Weights of a small GPT-style language model, trained from scratch on English Wikipedia.
Size: width 1024, vocabulary 32000.
Architecture: RMSNorm after each block, rotary positions, no biases in attention or MLP, untied embeddings, normalized queries and keys.
Each number is 128 + 24 x the weight over its row's rms, rounded and kept within 0 to 255. Layers, rows and columns count from 0. Numbers have three digits each. The size before them is the row's rms in percent of the matrix's.

# layer 2 MLP up, 2752x1024, rms 0.0221, rows 2485-2556, columns 704-767
104:082183118096130137115134107121126118094154137120130090103159128102091114182141119147134155125101109132132197121095171134131165143157107098145102142099111155105108119149122113127142168142142137
097:103101141166152125127158128078155133138124128163139126122135090169159126141132132136128118167080118153115138086082157126149106140079192126109113136119122095128138150165125127091123114124117149
096:148175140110085103101131138114142123095165091113136148079127134180040109086118104106116146136146162084154126144140123102133134149112134113120138116117115172099144151067132160130134162139120112
117:118154167106126145117138109154092115095093136153123132132108073119146142127126124135130127148104134110139134126123156149166127146108071155152167127127142091165137129108176148130161138123140112
102:127148163157126117113109128124099126146116170111167154115139148107157133147109110079074148125094126134108106109137112142132094101131095128127113150133125152107138088103157108112106130136132123
094:113177102152138112121146147133161132135115123144134134096086174131104152140127110115162111122177149178147145142131118108129130147148136127133134168127089138137155157150139140097129150114133151
095:113130075181117102137137117113144139115115129159166133128137096127138104127116105134131102095168108106123118108120143157178149153151129092148177153158095089127135162134126151147129175121126151
106:120141128137091132137121129186120132099184126109158117118075101144063121066120158142125093115166154100077113181100050128202133146105161084150121125142113108118138136109138082142116130149135135
091:115081115125143151140127172164114093119103129133108141126166087144097139141164128145114108162112142170105110136110118105139113107119130120134158130150086091127141094179113123114140121143106120
095:127147103114150147138119150111143148078114142131158103153128167093164145112109116101131115135115141125115116138138111149099116137121118116146169149117131148135104128176144172148105148148191055
101:090103147114137121097064161183154185092096107115147138156161137162144053121107139122111172100153130141133120143166133136101126116100114103150090150128132142101130129160106132136147125098166149
103:106146152139099149105137090159125186117143100109127138125137137137105156165118128165161169124103132159182126121139152131104145117117125112141103125116185136167157107130142143164162164111150135
102:131124122142154125143074186173161128082098127123133147125137172156138114130111165120100148095149124163117129123110113119121167097116132132125114145135139145124155122123156097131110117137127100
098:082059137131098154143136109058123142071104138129192115159130098129111159097144128109050098140071089136125115109105118105147080126131144092104132087097110107106105118121071115094139137150111141
106:145144189167102124113149085152099100135136183133107093137078097078160100123111130076113118136127103110112125148136085091138092087151052126135178131135119094140135121141143172109148146187109133
096:128105088183161125125136091106102096131165180114123126142156110128124112139152140108134116175134099124116125134129162090093135098126085169118136150105103152135116149161134145131153140143089101
105:109156090119111133135127171172147103102154115162130098110135148118122117106145139137153134129122110147120111114156119142179142107142145099115100057139108166104152157160129178135147123171119157
101:161149138143149155128141163107154112115130117114101143086156150126115119109070102101154119145152166104164112130145116128110174103094134167140114132124153128093167115113103097170076135190160137
104:092127156122148119130119159150155146159171128194127104129158090098114095133103119169149156106133132108142134171140145093145118137150137134104119123115121164133123149130108147151117169103158108
088:122186124107147092142083120121094061156140116090139103147137096140089115119122111131138159164103143112142132129107123104176096152117124146168137117116121121131102140117135134136132130127106080
105:153107121160094136156138152122118181139143109141126124095133132195120131140124150119164114115107126127107106107113124136115113087113163161097124100148098131154153116114143077141121156102120113
106:132131116099184126117135137111079141164120129117101121130104165175085138088126140103110135143146085125118167149091142132109166168125143083085163099145141154115121137118177078181109112107121109
105:155151152094142139073201141140113177126126098105141114146132143082128085134123108130114142136147076121173095113168111103125086129160136116145116164126132135116106142119122132128145122160106141
096:101144120134169131151140098121163144111130141140100158164131124163155135116142091143154160110092108123121132120119119196155152162168145138121122105082102139137182126140141120133100123127172128
101:138090163110138104097131101160132140149086124109086114100151155157144098159109135161130150176177118170115137134123114105123087157131155117121134125098108106128114141147122087112137132140145128
101:148119104121119124116105112118157147102117099162118117137089170142116120167138102134159093127161102113161124150141149132096108133116109122091097117117159127116085143145124102104128127097109150
110:102104134176151155164144138132126139121159149111108133132086116166122142137169123127123153124150136066122150113133174124103099121124153130108129124132121154138134137143131098096164136144105117
105:127098114094178164124103136110135123135124119097153123148124104174097091145125144158146096128131149142148115115152127122122104113118143112142129149112151097117133126119145120095143145142108139
097:140111067164124111128149153163146107138095103097124140131151090128114155090177129160133129108136113116091152126088156123128148136129148153139123165165117130119181119148103135133133168083122112
101:104119099167168149130151083160124151120126139107136113093101132139067104160118138139125129109147137107151119127154164179147123158123144140104141170140101106104136131152117149124159140152096135
096:119134108158122088128130150124158143144172067127077162140149129101134149114148130146135121157140167128150149131126126113094115133110143138084140126128130149119139135113115120119107099103109133
098:152150113115106136124139140148165096149130118101158163130115167121180157156092141160111165158159173126116169155141126088128128116142153157136103134153148056115120156149139132150092151097135114
100:122116168134124120136151120145142091104166142090153113084110119101110132137131161107110147140111129139130124134122112097138145094151130139141117137119122113106040088108152129159098164134151143
098:128153115094144125147112150052126140174130093142131145098119111120178162172174150134114143186135107145132160150097128132187141130109130102095121139103133171115114122165141115145128143125137102
098:155125105137112121137136143121120104138094112150166136144119164140119132145113177126127068139167143146125081110121114126123157142163143143163122126106138183155111133151121127121116089101074142
097:132092168131152154083153110128140104161075101066099099119177147097131133119138089141121129138170160114125118132107123110114110148143117105107120087117086126152125121078119134137076147117113106
099:171105112117154147139145107128131140165158173112163114137158156128128114149114172105130168072124115132113148147151167117171124135157128102165145164171195092117117157174132109142146137108164120
099:121115124132104109114141118142167132053086117126133115111117143174136143145132080156136141121146136120133108148119126164169114152117114156123181112153105123156142117114140146128153134154118111
105:136140138105149100139137122104162130110145097158169115112123131128075148136138115143128171154114122106115146164099159150092111149093116127138111179136120117130083124158121121123156128117088115
101:101143162124128115095115092067109148164171161124083091141112086155166164122120134105117167124163105158149155135115090101137110113154140138148111126090114098136133128075131097109112120117121119
100:080137103088120112053143083098145139142139154122149113094145104116147116114137115156112088140113149147109139119153120070087107125157139100156134136148134129121114143171132163152092133098139095
111:111125115106159110145143139148162117175127145134111119149100107084153119131149127128134156127128145072102131120138074140179095131115143133102099103110131170143148099139114141190136102124165118
095:133108088116127155149095115143131106134156120101131138148109145125144095086093122111162126079125127111125126118114134172113125135155100129113127169068106111130059127141139101130106161079063149
098:159135129144117128123136145135149116104088163148120161122127136108119119135166147151119123170182107108135159084106135122131115115106121149141108129141181128156083133135139112098134132149135127
098:137130135101132087143127110053106131113133127151121120129129126145123160139122113089123159131125086079116127149072185087095099116089135088128096149102141114166105142144128144089106135149177103
105:162111167144130147130137134174108122146108153125173129097131114106137137140119125096146131091135120126147107123161117152117128139129124106105121145160131166145069105161138139130105127164142129
099:146095104113133119113132118105086115108125109152166109106115100136135169112164118114135129176104120110110124153127110148130088086109110143122141168122159120150092131154157066157118149161123131
100:161110164138137129126118199121122091147151102154112135102147134141106115137148132142131175167119136196106156108129113123146105105115151117152132109129143110126090130130121153115125101125176135
101:093137137123162163152129149134170119154119122199125140113148104082133122148146138132184127133122127134113131134128124111136120136093129132071125111139123109089104139126117133156133118108108149
097:106128118156145149153131150129151100089151137144139138147112105111154144136189112138089144166092146138120157093106146123119105108150111135128102165110124088125133129121120100153148099126071116
094:124138111120095143122127137126166097164146124139205141113144159083151080130113132135127165132169139101099102105172120130204144132131177081109137136149167120144116111113163152084121136192150142
099:145123148170099129125131093129109133124139141140154136132123103111113069101114146131137119125113159132121143104116165126132149126131147168119087129155164090139095119115163108151110129136123155
094:107114150132127115144119134087141160121139109151113144099097133136094136113114157118153110151107111146133101110121169122080137145132122159120122137160109159155161084118117146130122110125098107
098:153134150143148145148108137121120158132139156168096115142113115129161130099127116085125180106155100112153107137142123165091137124113150139164145186135142148148126111122142123119071080104173149
094:117167136122112187122148132111143094132121161153121108133106131150121060083152089152114147113114101080135172093176114135147093135154152108132121130105130122110099113107150110077153111128087136
107:176081085126182123117096133133176111163121102173097146146128102088150137097122132143124164177103128142130088175136153112188147143135132128068133102104135108117119146134182144138120122148140111
095:108112067124158117111128108152116140124142101155133095144160141186136114112119148100149127108114117147147064141153095119156168137130076149135157109127123163121141129153130123152136097132094134
099:129137074124124130156120139155134140123142107085123133163129117132101154133138094113093163131166146125151156084123157101129171110130106111128108163153113152133117109120120139173108171110093151
099:095130108120154084142150079168162122158114135181131145112128099103151098144106132091128091107085122089120109129144091143152127134145136115138135145082118135155128134135109136105150114137122099
096:135124144137137137117121082111111155102125136141142136108114129141114125137139156120106121124118125091130101083110096133160136124156145101115142176098117084113097125139105132105135116133143128
105:144151157107122140144115171155125115124144156125128089135111117124193126156169111101146146133123152148145133137139134128132124056127161170111119127146161138145167105099102162106121083093159129
099:111163162153135111123102095149126144107134138136089102119141112136168121165150164113146149106125111113111121131090146118080130120135140112144136145168129094118154122141141113140139125152111138
102:195129126121124143135167152109077110154116177160134118121092104136125148113112098101139098131148109095154095152133094113143126108126100114136154108145122140113087150112136133129096153136111191
104:155121161094096085120129129141132130145118133091085147139111134101139123132100155120119128138118116159127132165177115105117122086143107129121122145141118099156130137133152139108129161113104124
107:141168122154141141100118111126060152141100169101078118132108132150161167154130114100108135165156154137144108122156122170130167157144151123147146144120079084090128146131119080155129097115111130
107:126159142124100125152116146123115106126108147146147080144122146118160127124160097121149164154142141119150111123177138110138126132104100105118150132102137079157153096136163152109157131102110108
101:114151143145126128114110155137149153143123136113072122173130125079110099125153103086131104113102100137125118220192149141116128138147140126109082141110100163154116125113160149120105129092133099
106:122110130139091112134115134138124092116149175166105123147131137128115125123142100068128128126157118137132153142141174178109094147106104095110121146092125148101140139116124141122088095147104141
103:093127110142127154084121115166144155096133109156150126144102154163120110120163122115112113141111134065133129117112142169121131128105104150114122118146133147136125121121099165114165127130127106
097:091128089110123171141155130159129085148089098132108126120146091113133140123117172143152145137161117122126151085128107162158141147121077083153129083152137189130152141065154119126119133156138118
100:119114136127123111136150114121071141149150137146134132130114101189133104121110109113111145101133083139185107133089145095133182110131149100117125114129164114138166129123096142105135163140130131
102:132160163121116117141110143132111116180133107105123109158138130156147118110074113138153114088073140117137089117161114135096159119100121135135109132147139151119142112094128136127107132119137095
# layer 2 MLP down (transposed), 2752x1024, rms 0.0194, rows 2485-2555, columns 704-767
105:128102123093130160129177162137139105132135075137157171159145118125085162092141095114100163141161191150117101105111104152141138118066122139147149114142112112129129128138131142136140116160143107
099:106104132140101120070134113145146110124161117098120146115130162134156110099165112124130167131144161133168161136140134103099135137126113122103121108150173133147109107135083123128131087149143136
097:111162193115120103114143123118116153150114122138147121110136118143169098159110134100128150137141161146109140150125087111123136141161135140112141131113167137115147149149081114151142107088160126
110:117119107157151114108150148105138083091142168189157142141123192133129182104126115156168127142160138130145096098141154090126085133093101152148126117117127125152143121088133172132134125108145163
102:113115125165122167129132091119194146117151139087145124183105125091114173069130131113175124121105155149097122129154143125123119122129131116106135139130100109119125123117133176147126086133094125
095:116093116115070093141120163136110159124114097131139117150094136174155120098140131177103126107141131128151198153126112135124119150115110120132118145145124129152098142128164139151131115129114104
096:081082123103136126127124113120154140120111133102129092130155133140107136130143140131141104145158096097108136118137131141117120103128106159084114140120135089110142099144152120176091136096145112
104:092160106106138147118098116076123146131120140122172131134126156122100156133149110147141135140160098114124164126098099107099132106121126103166103102122138176143121127119145096113052137143151107
089:116133138134163104103122103157131150131118160100140115113137120140150132131106110110171125107099140082141137149165071145129126137096091089148134183105185144135095148130147138111114106105133138
090:116186097154145168120154111104122118149140059129140121139131098143119123107107106114118120128084107076149163119133139076138132124166114132099123123137078126174129131103110146078098132143142124
103:161113101119109125119151144104170087128140122120158126146105105124112102127120171150161099113125163165153113119122096130125127119114148174125158114097115117116140122065145136087157173139122132
100:123101131167120157120133151145148130116102121101145076167160108156118134140145142135149138114101122102104129115129153150095143128140120133128155180121117136112148105117104118074130133134148108
102:166132115171065097104111159148148130104101165132152101115117130137126121135092136132163140142100155123122136129133100088098165156107131109141150108118118134133152160152136120112160135172122135
099:190142132132139122125105155134145105108124152118130098162103095143131174080152113136117129124109130135119131135111119139113111131131160112161153125113124084123146119131124122127135111107073116
105:138148023109086147132101147107108151151091145133147151134131129112116133165103128086150137143124122120160140139102136133120123119154143129100093148109097123134155128136109155134142110118174074
098:135130119142142125105138157105148068144118123164137130101125118124129120146170133122140147149112056102156150139102121155159133139146166128074085121147114086142181177122098149129088146066127098
103:173097154107110139086119146129155111109148142134141124066139122126153083127162152143144144110125137129116124134128111090127094138128126106136151136169120142124150125142138102106133165143165111
100:138108110099094149137130108105138150106142119123105110070129140147126125128160133125143106144117085170155095134115116127110153100096132130125143142142098117129126144099172148103120141110164148
104:168134150070093103130123142092157074160117119104105122154126148134139122127128137157112113143155109106106146139108120120161134124114140109150149140140119167115158131154127139124139127133133094
089:149152087134142091157113138151160152107094144201143146132141186120130134156122130146115140158140136137085105111154126151145155108091130132138111155095159117161134165181122159170131145107145160
105:153112119124156131133120111137141121101152153129142138108151142153105103126125173140161123149132131168146097103121126139157119125109125148121180170137100106118137130125107138112077167084173126
102:176091181086126155111142113106135127123111147124125122128139156121112090107115179122144091156154159132116172175121096125106124116113104137158119127066094103119105137093151141148128107125144107
106:131135138110122142086114143155145140164147118075134151125132149121131093162138126081138119149144126103143084141092114106107124145175120139132116116101090124123127095127121126090098116125126147
097:123079148126182151112098143119157119117164105147114197107113159132126135122177121144127100155137113145109117102118159113109123096140147121174113147153102144142070152110117099102093144122080132
100:164099118148123172112135121101140112114082099126125139092122103146141084122103124108125127145147123126153133185127147152130159111149116147149147095102113133125153148127187107052142122103138131
102:130138110171113111180095133104131110133164147117136141100141108104138117149120148156156155124147193181116156108118194105155134115146136143106122113165124140141121110161128128112114121125164115
106:128147107160155135112110137148118116126119080161129161111126116121086114141106129160129139139146089129127146117106135144105136123172149124134150081137105119120157125103128153141130133122093138
105:139117099114144117115111082128152103152157088100117157160147098137144135135104174149098151150171067143135158121127139136094104144129125061158123137073113151141122132125146129147103091150129148
097:117141120128121138099161127141141108127120161142173122118133094068149112125130101112137118164108128121138113140125184076127124106140145119191129125095079167125141130125147165152100151168133080
103:092117089134099125129180113154114124141164143181112166135136110106111108141142092128128174096148133112106144166125155117155102170145102080130121112106125091110136137124111168103127114125105128
100:074145094072152106148145132122121129124179154147136118106121152144119173135177123162097126168113128117126158129126158122125112135173134108129152151142129141163128130204136129146115165131096165
099:094143124133188154139114159154141137080160091105175168105108127112118086158108109096155116102150131080127105105112134157111146167144109099127099137132085125095141128131144116072140103118118091
099:159111144145131167135144153138097186121096139124133139127116132103157144129065107108152148122126099146115129124135105100132145112123105143142116145088132124115098121116177085134126181109121124
097:096107156160140144153137126112124131112156167104134120117114150160147176113139116075152125135122160105123156131124126168102123130150127160122113127102145122091146119111143139134128130159109143
100:149133157154126151108132115123070130142148130152145142161143160117122112103149115153120078117149103136148121107089161146109116169133114136089159112137108117133117176070116144120183149148143139
099:101106105140087133205111102139101122142093139114176116133088105130152126151119133109159136144127073087111110131146134113146121099104123141100177138132115162135079117164152175098105175132116154
100:161137166133128104101092114131118119138112133130103107133178150117137086133131140187147114120116088137129110142115113104111136142105112134150084145097111096151127121146161134154137129138128095
100:139096143117108069133089145107107126134144154132100120114135107126137130211099115149119148122160094111139147139096113093130143087103123173110100128123160127096151106085124118103115151126095123
102:098095129107133111103134156165118103136092170136151120166141157140139113086097129107179133123109131156127147123114137101128114128156134088128128114163134097141141148138090167111133150113147112
101:113157150131152093096145130107091121119127133142125100127151120090120107147158066127107133156092122119166115131110122122143107136140131120108111147148153100160139110131143129079124161149182149
100:103158091182124190121152136151110158122115125166127146149139138097116139131164110103163108108120084122128128108143097109117136105130116144133105123170094099164129153140149132129173131176175109
109:133157112134139119116126143155131117145097156119118118158166157122153141123149130151121127158129160101158107139141100151127092118140101119136125114076123093140147131135158140171125082152133128
096:127121130153116159160062095136150125119196128118148129128140115144135135118150137164143136167121127154146113141164171103107114108096185115108103130121138099151146099114077150113139127128134105
099:131128116176171102120147141110107088126169111136134119091093104133087157129157132096132146140106100114104145145111106090118146109099154140080164146153132138136126120139149127085121170122153122
099:133083163104121107099166105154144099144120164137130140121136094155174117108120130145148129115119109154133157149103133171128129122081159125134110134158123136135147158122132127121133106140117116
103:104104136147155096119169120110146174135099131132080097137149123112100130111141160175125128134118119112168110097114124095143134090143130156127130138115156138151091142086095099124100124149115156
100:127117143118166137132150131148106124094124126124143134174115146159148169104175137111098115149122108129153131100137109130139128136070073145113118130149138132116101103114142102126104096125157101
099:133090131098104121081152158134126124128113132102108125139124119171100141167134107113084200104153114122169133134148136112134152119100165118148092104117103132102091109133148105106117133122110135
101:154155153115104123134139124133123118134153147143128128112126168109145086130128141169119098163099130134125138149143133121179117129152131145099136166157133116147050077106140099110104129153162148
098:091127127150131126087088131145114101156116122127139148126149124131135133131119146091137091098134140164108105084147140115141101119142111163110097109115092110142064127091089154075074095153110171
096:112161150173112117148125087138165124138164089120166100102136157145102129144097139134120155124115110130132116141153105103125129100146170103116182100152136182119104134137174118119097149114103140
098:103109141117157167103084135123095132126124111132120168121159141097121125146170147124181145095173154151125095079120182158174147122123124087149128106132122116117129124145125071119114159161101144
091:109161155124108111093122127164126175174140144085128148149134139107105152150091096109164140112097158138112170118141143133170129140132145115148149083096113153120108123116138179109147151131131109
096:141094124100159135101115116120160156115111099111130128140066137117114129073122132149128138130101145132121131152167100153138200132093170154142103147109139140101118132129107128138104104092091124
093:160160169133120099103128116164117156128134174128134117121150109124152130158132093143146110143186181128114168124072148112137120138104126172172132163112111141134071138126182120136117115144160179
107:115146135100136123134127095159117158150151124130120122143156161116135123119149125173121119083107165095122143086137163141108119130166157084142142181161104091158139136148117120136105119135116104
098:133127149152158135144122118096098176128139162107163108133114112084148132148121153135133108160125128171148142124110139090124078142148124084165126117176118109158141125127112084136126180103121148
101:118123142143131115095144154200104152149118176135135149145138128129134124128146123137132119093141173121140121093146167118108094141126175138100169163171138116129109104150096130153114189104128105
098:138152118151107150128129102137134093134116116167088109124094112189144132142128086182156088161134173168094131163153101117124112149150130181120124098144161141111131135131111121165140134139127164
096:141151154121115140125147155187131176139109088138090118128164118106125120059102145143128117116127158092103152152126133104118127059131104146118160088183137122101110107090104126120100140099128162
106:119124124090116137157143082101097093127108114178092144130152133118083148155135127131149142121143181159161126170126170115157129114105141134100160140129143137104124133132115088161148154121152134
099:148125128155100099092097159109136155103146161123100109171154128122118149141151140130118144108110135138146142157114119154114095146111163107114132102126088104150117163108151123109162142130134155
104:128122128131141147108152145181133129086087161165131119149079115148132141096143159152128137115139118128159113120120167132107129117087124127096140130116125141133131129152123090189151100133083130
103:155164096091101081156118131104138103095109154159097148145146122147141126136136126104102120131129193105147114142104129147123123110136127131088096114166102111116202155156144085122118122130128132
105:169110123117070143136134124106134131093134140142133177138150152095095140129133134142165175174117159136098125114109143150125134150091103143125111079162195142108115081164131084133136128101110129
105:131137121180118111101109116097126112141152157109135105147135162122107116167137143142118101117142131123106127145068147124072114046106105112095103120113117121125114095130124116114120123165098122
104:137166128152147082165118149137155076129098077161149136109129147137128149108149127138145111144146076151145146140097149123117137124141117107149101140091145119150128151140112133139145116143118149
107:111157085119135138168154185150112132117126101134132152141114123141079116108151157104137131116104123105124132098110140118142114119197162143083109122112116131119076177141128159137115131145131160
100:103152165121114145139165101110114081153105138121141178132126149114112136171143148158128100151129127184151145133090153156141082118098092121130154134161136158139159141153101123134105127117146116
099:102120158131108191138113150137119141088147141144158136172139154141173126134159098145165123139134148089124137130090148095133113139162120155152138135114098116154153096121173138144138162137132110
097:130131098147165148128103134105114131149154105175126161120119127099068126122112121117113116132160119155118136123121147119137143181114133101101112109141114134128161140109145156125103140137134145
# layer 2 MLP gate, 2752x1024, rms 0.0217, rows 2486-2556, columns 704-767
098:086117104121143128157153110133135175111161096163128141158154184088125125115167119139157138144138110177105122080120131139129119151143163120151099096137185161125132189116124134099104117117106123
100:132132100146166100132141148119154142090144174145141136098128130134107136177136132166063093160169131110144137130137149191124184140117160104145103120131145163092115123136122111135119101176139137
101:161131143132129154061112148117164135155130114115134140160125142133095103115112116097148106140122079127105096096123134133133170103166105171142089105115134103090122149146129165127139115146150130
103:122112120132111126163127140145147119145122149124110146105114099137154117105142128095156096091139116100153164127145155139123143156110071104135124131139160116106107165140101128136151119158155154
096:178110096132123139155138144117153152070137183161144137115119139168137109129131107114168159125122135159138157102129089137162134146113134170104125133113100150097196158111131150109115123143137127
098:113111152140134191146167173120126139126095141102149192141112154126066122208129137102139151149144130156142117123129112155109166088136101151109116104124150124112137138106135157145123137148123128
102:111149118118150134152120116181144165106096132085058102118117105127075107111143188121120096142140155101098094123098100121142108136156157129110098129139120110089122131139127076143148101166163155
095:142106135132139129133108143144130144114083081101123126111142163098127121103101129088134127109126132134118132172094124116128116142144135120129164103125119139150123120152118148150121132108153118
098:100102118147138157104081126192142122118116113139152180143169161169148177097160080101147104075097100133140116099117126166171161135141103115131121112166126130123141158121140197169117149103145132
101:130124105126105116125112149130112152132126085115115144145131157109141160101132168116105109119119126171106119145144100144174146118107110136138115078146140137138171111096130121099177119115164151
096:157125103084162152153105124127147121066083156142123126108111154142140127119115122127145129108124102146135087122130101128165132115155135122130115140109131116091190142162125134121144097094135162
100:113107098170157121118170172140154156135068125112158137151081115123148123119122165126167110098144103109080100160146111093086117161103171142190160161115124115125176166138142164150153144137126126
098:111096095176180102160150159132116125105105170150130161122072159147130139076116152122157106153106096112170083132124088123156149120137105179140089162137110103100140142109104088142069117110115140
101:117123104079116162149125172146150115110148104146107115131142126127141117181081157089134177110116119108141087096161125141117164150130097139149118113169116100134112157136106101175066153115133150
098:096083101111145135130106136113135152138134120109136176135106126123190109128097153078099139101141094115170133146133143144167168182140125102091122129108130112107163178130142153102152149159127119
102:139126105106114128128149149072134144126122109109160156117144140159101114127112113158091128112106112172120169117116107141119149092157145149143100095120124123095146139136135130112146077171160126
102:117096109090147135163120128133152131108105081103132121137133126126122119151114111114157156116158080120122126143121128148134147147135113119122127133067096088084160160153126107121164174146109111
100:103141155088105179117127176094127152093103112138114125095109108138108124154165153138109118093136126123133136126111124114147111078156106155130119151163135126106131137123129147188138090106147140
090:136082165101137136107106111113150129069131153146120164110106150118158150104127098105124139109176133152130125137152149131133158090136133134150116096175147132132105109092109090124113135092131098
102:127129068090143109157142156080147114130117101111118120137142151120103146154155121111112109159116095166103112145110156140094109172146101114122135137117126156134107171150106127111147147147098106
103:121134087095120140162146168152139149159115142153134138122127089111101123127148156099151125171123124127107132117132157094110100112143111096122103135153165105165146142104129122110156140164134110
104:107103146139139142099107115150141128132155127121140166162079105137155121154107124099120128150120117091113098155117079111132170130137086120109097127091100153102149150135149086117145112143134125
100:150122099119121095107147174093106118114082142127129102135164125111153142109133117108152102148142107116101130099114139137161136118158163122157138119074147128117105132131136110128144152160133142
100:111081141110134139129160117098131156157138135144121170154135152154103121149123103152072165159124087115118123138142159087173070107098161113168114110131112127105094158141126154125121090088156145
101:136148116159102155190107111139124156098160144101151151140165134144166126166150153105112121128145097151135143092106094166157108137120174156086142159108143085109135176138131105147145139164114106
102:124103114111138153151099138123141134110111167116167137118141126150141136099159131146122065094084107149158089110092125117097130126184151140173142133141135105103164116132085137122201148151139120
103:110138153123137160090188149138130113171140194114111122176127126108144141147159114113139103112140139135110137066131157156158159150106144145112118113120155117082162104128098139101123110104156113
098:122150142131104148104151151111169104143163117128160116158117156150162098114099111160128154116119129108121122157119132138096144138134159135160128107087124098090122120113128146133115110156142135
102:147107109128111118096171140113124146134183160119120113169120092146127156108104134144150109109138084080178116123096090166131109106149091129112120115116159142102130160084151147099147078073094174
098:099116145134111150178169129118149161130167135137147105122109106149156157130132147129143132159123072133134172121137113065118125121142145097132105131138125124143126133105126137151125093141125120
098:106146098135153128128153109151164178120131118119078139111154155150144129150107172124136153117114130096133138121112147118150122131174150105142131116124129104113109180121135153141090113141109114
102:122133105148136128114145172159153156132135108107135147155146171122099154127086149152132129094135089140143122144183176153139117131130118136132106094130125110171136156143100135145100119133150143
099:114079126143131090131161164162103135111122114145126132128161129152118135082113119144134132145117105144121111139136082138127126139146128172117124142135096113121117114124106134159160141121156144
101:089131147117166162121125099126131132133127081128149131111147116125126141163162153126151103132149121139131116119145123116145142072144160148146129129125165123110134138147169107099141106126115156
098:135050107105144147127138135099181138156088120082132126172108176127138100127193152134115129150101108131142128163094072104117142112117173117150123132114137121114129176163118111159154143145133145
102:122139168167173129106129131143146113128110136146100145129124118172172123113117140148127144176108116155126137086131105104105110091100138140120111083132112121133119168132104114163117151128118104
099:142111114117110158140156117158127130122134130088109103125128128125107084127103122101160180109095121145100148150102122162105145093134067167117126113098115134094149138116153154132073152090174116
099:131091075146104118157138140185116115155154143127144133135145185093172120109138180131114088132111149177102074113165146098110138093151180135175127088093111150088118128138145141101135136163120126
098:145092114133137145122134127130118140095085144159114163121142151142081116112089151079153103094141161173100125133139102147134150098147123116165100157131097101091115133113112091154074173122137142
101:145128145121152171106139113128133100165118101104083133158123140078095147164110148107154146125134122134136130099146101119138095151169169160093046057094123129116089163145126148151124133086112136
104:154140129131094156141129135159114148178120132115120097104111079176117148151103106109119147100090115160114150122091139119118131107133155154121129114156139129064180152118142119113092141174128137
097:161129101094108099123121131119123187189078149119119133153144111137093123143091104147132104136123155114112098087134138125127153137148117116141107149127111103106109155106124123120101131113151062
096:157109134151129114076106112095130148128107152102129116158126182167118105153145094153130146149119148100089132138112139168128150116148119149153080087154115109130099151147106124140129131123120141
102:163094129122108155128155124143102172188171125119113161141120126119144157103138116133127154126108146160113133153147113103143154125134151112151094117116128169071157138085111116144145175106158128
102:133145107157148160091086127128138177166108151153156111111085131105106117126103144116116131112118089141108117139147072139126115152147116129164155101143130101088123133117121172128153112182113108
100:154122147097142146110164125094152121086132134160146135159136163105136162115146125098129125071138127124104134160128115118117125075128101151105106155147099112104111139137127136157115054082129162
101:092117147122148129141103118108154145131156109183153154131153146146129101108083113098162139094104074134102102144105115115130121124185173157139122127168137127142118146169122116095168122074113143
100:153139140123075135109149148157089132107155148127120152118128112125105099167124115116136113110102119133073137125120166158115109118164127104111128117156120101095127166081118166139125163136120158
099:121111149132134096133106142134103132132114122157144077143114140122117117114111124135130117100099100152156145162164166152127140147142153135162118118139150089134128155110135124160115150115098155
096:093096124125118167141107145132092193090134132108137093111118153163123107134142172150114111133158094167156123169134101113121144142122152119122122109084151122093131171107111129121102086104171125
100:146138096143106153139125119131108108117164163133107159126118088128092119101185098132120118079087130168081088134129146138139166114136126093126108125126163130101128135132125130093104121169087128
096:131128079130171133164099117150128132122103149127124121118125162100104113109139167145133097117148117153166133168127171136169083134171155128194140132146210095155138143137133149151143124130152120
098:143130080104138126163143171153109121130110123178098104155117108149154146163113103123109150134075087086154088114096161162142177156153149166078132152133130148108176120153183164119142116072130134
094:116101075113137147158125091099100113122133167130137137194113110110096129155154108161116116171111110170117127157101108151138181106136162168147131093119135103133120115104138190149168141130135102
106:144106099151133116110136103112111141111123154170129129145130168127109149114139166080117107159143133157080170137115120132158148138138124145122120125095127163115105125127114166137151074131108151
099:168157138112126110108120106106110160125073149173120118145125146149155133088119110166109135172155080139187127159142105108136122156177133157154123139083114137161113126106113071118138158123148146
100:128119117128129143128094121128145140100133107147118108099153131167106094100154163129144081146174164144143116122123142135111163101150118138149097100101141140145162132106095088137159132148122118
100:142126104090103152139173128188136120085098095102080164109134163116137139114130108154118134111126095153135055143093148178124114087153159143101098113146095135111107141159129103111161129180133151
099:125141123136121134117084110147139154147139100144158118154170102131116162138095113132207161139129117137154112118144128138147093133146126167132113131129139104110147108145124143120125128131125170
104:103096138139145141087136118172119082142082174110118120117134122129157101136087164130144127118103135158116066165145159149123127124134129101162143126104126113121133140103125123124130093114124106
096:125141137103135151113112125129116115104116129056108142105150149183101124150091160139135125162150114162137159129147128144151104141149149150110163106141108160087091128151132117138113160122143127
101:135142121145130196131109106146134073122110129130117161160086125108125103146099126124080146133140116152118142139083112120158158115179143112171086130154119132125135125105114132132166127155112096
101:129153081108102135129114099158117151147109119100117124133091109099092101135099123147137132148132134137144101144125088092153129140166090094145095116104122109064152148104121114103098101143129148
105:091122115074144138117171099125138172169095170112140136119144096109140129129169147139123128115113142164128123097098141142166136090155146119126146129135088144125144122118112087149107141127124113
097:137138129107160107125146135143158156146080146117101159124138113128160108131113141124097130146138124100113129115088161108138129129121114148110142150090087078107128145144115122111126090122084167
103:129091113108168169107148118122123116113100126130079097123114126125122123133160128098096136143129132142144103133166146055163132101185152118097103134116123148131098143138152073102130129120128082
103:125086104117100153160137138125116119160154150130079109144105159095080148129142146158101159143106126139105124117113128145154144090139146130152123124134142071124088130096121139127110151077099128
102:099128119119135150123136126140161127097068117101138123164145145134146167126160173161150145168139116129115135153169118094119150120127117120144112127114109154101130143161120120179137133108182150
099:144135135121117159191125151128124139117109148166123124132127096111138118140072169098115159149161094173111128097110094081153101134105095139170106158101145120122146124172083132132109140066163158
099:125104115107182164148133136150126167140115155073129126124150144112150123098121156107139092113152108130128094129135157150151131149137120081114090156053119186111096179112140096158163088154133097
101:185111085102153130126134161125119089174102118115083118167131136113120137102091116105074115129127105104106103150142141107116118170121158111151129138123146131082143134139158135125122082111122130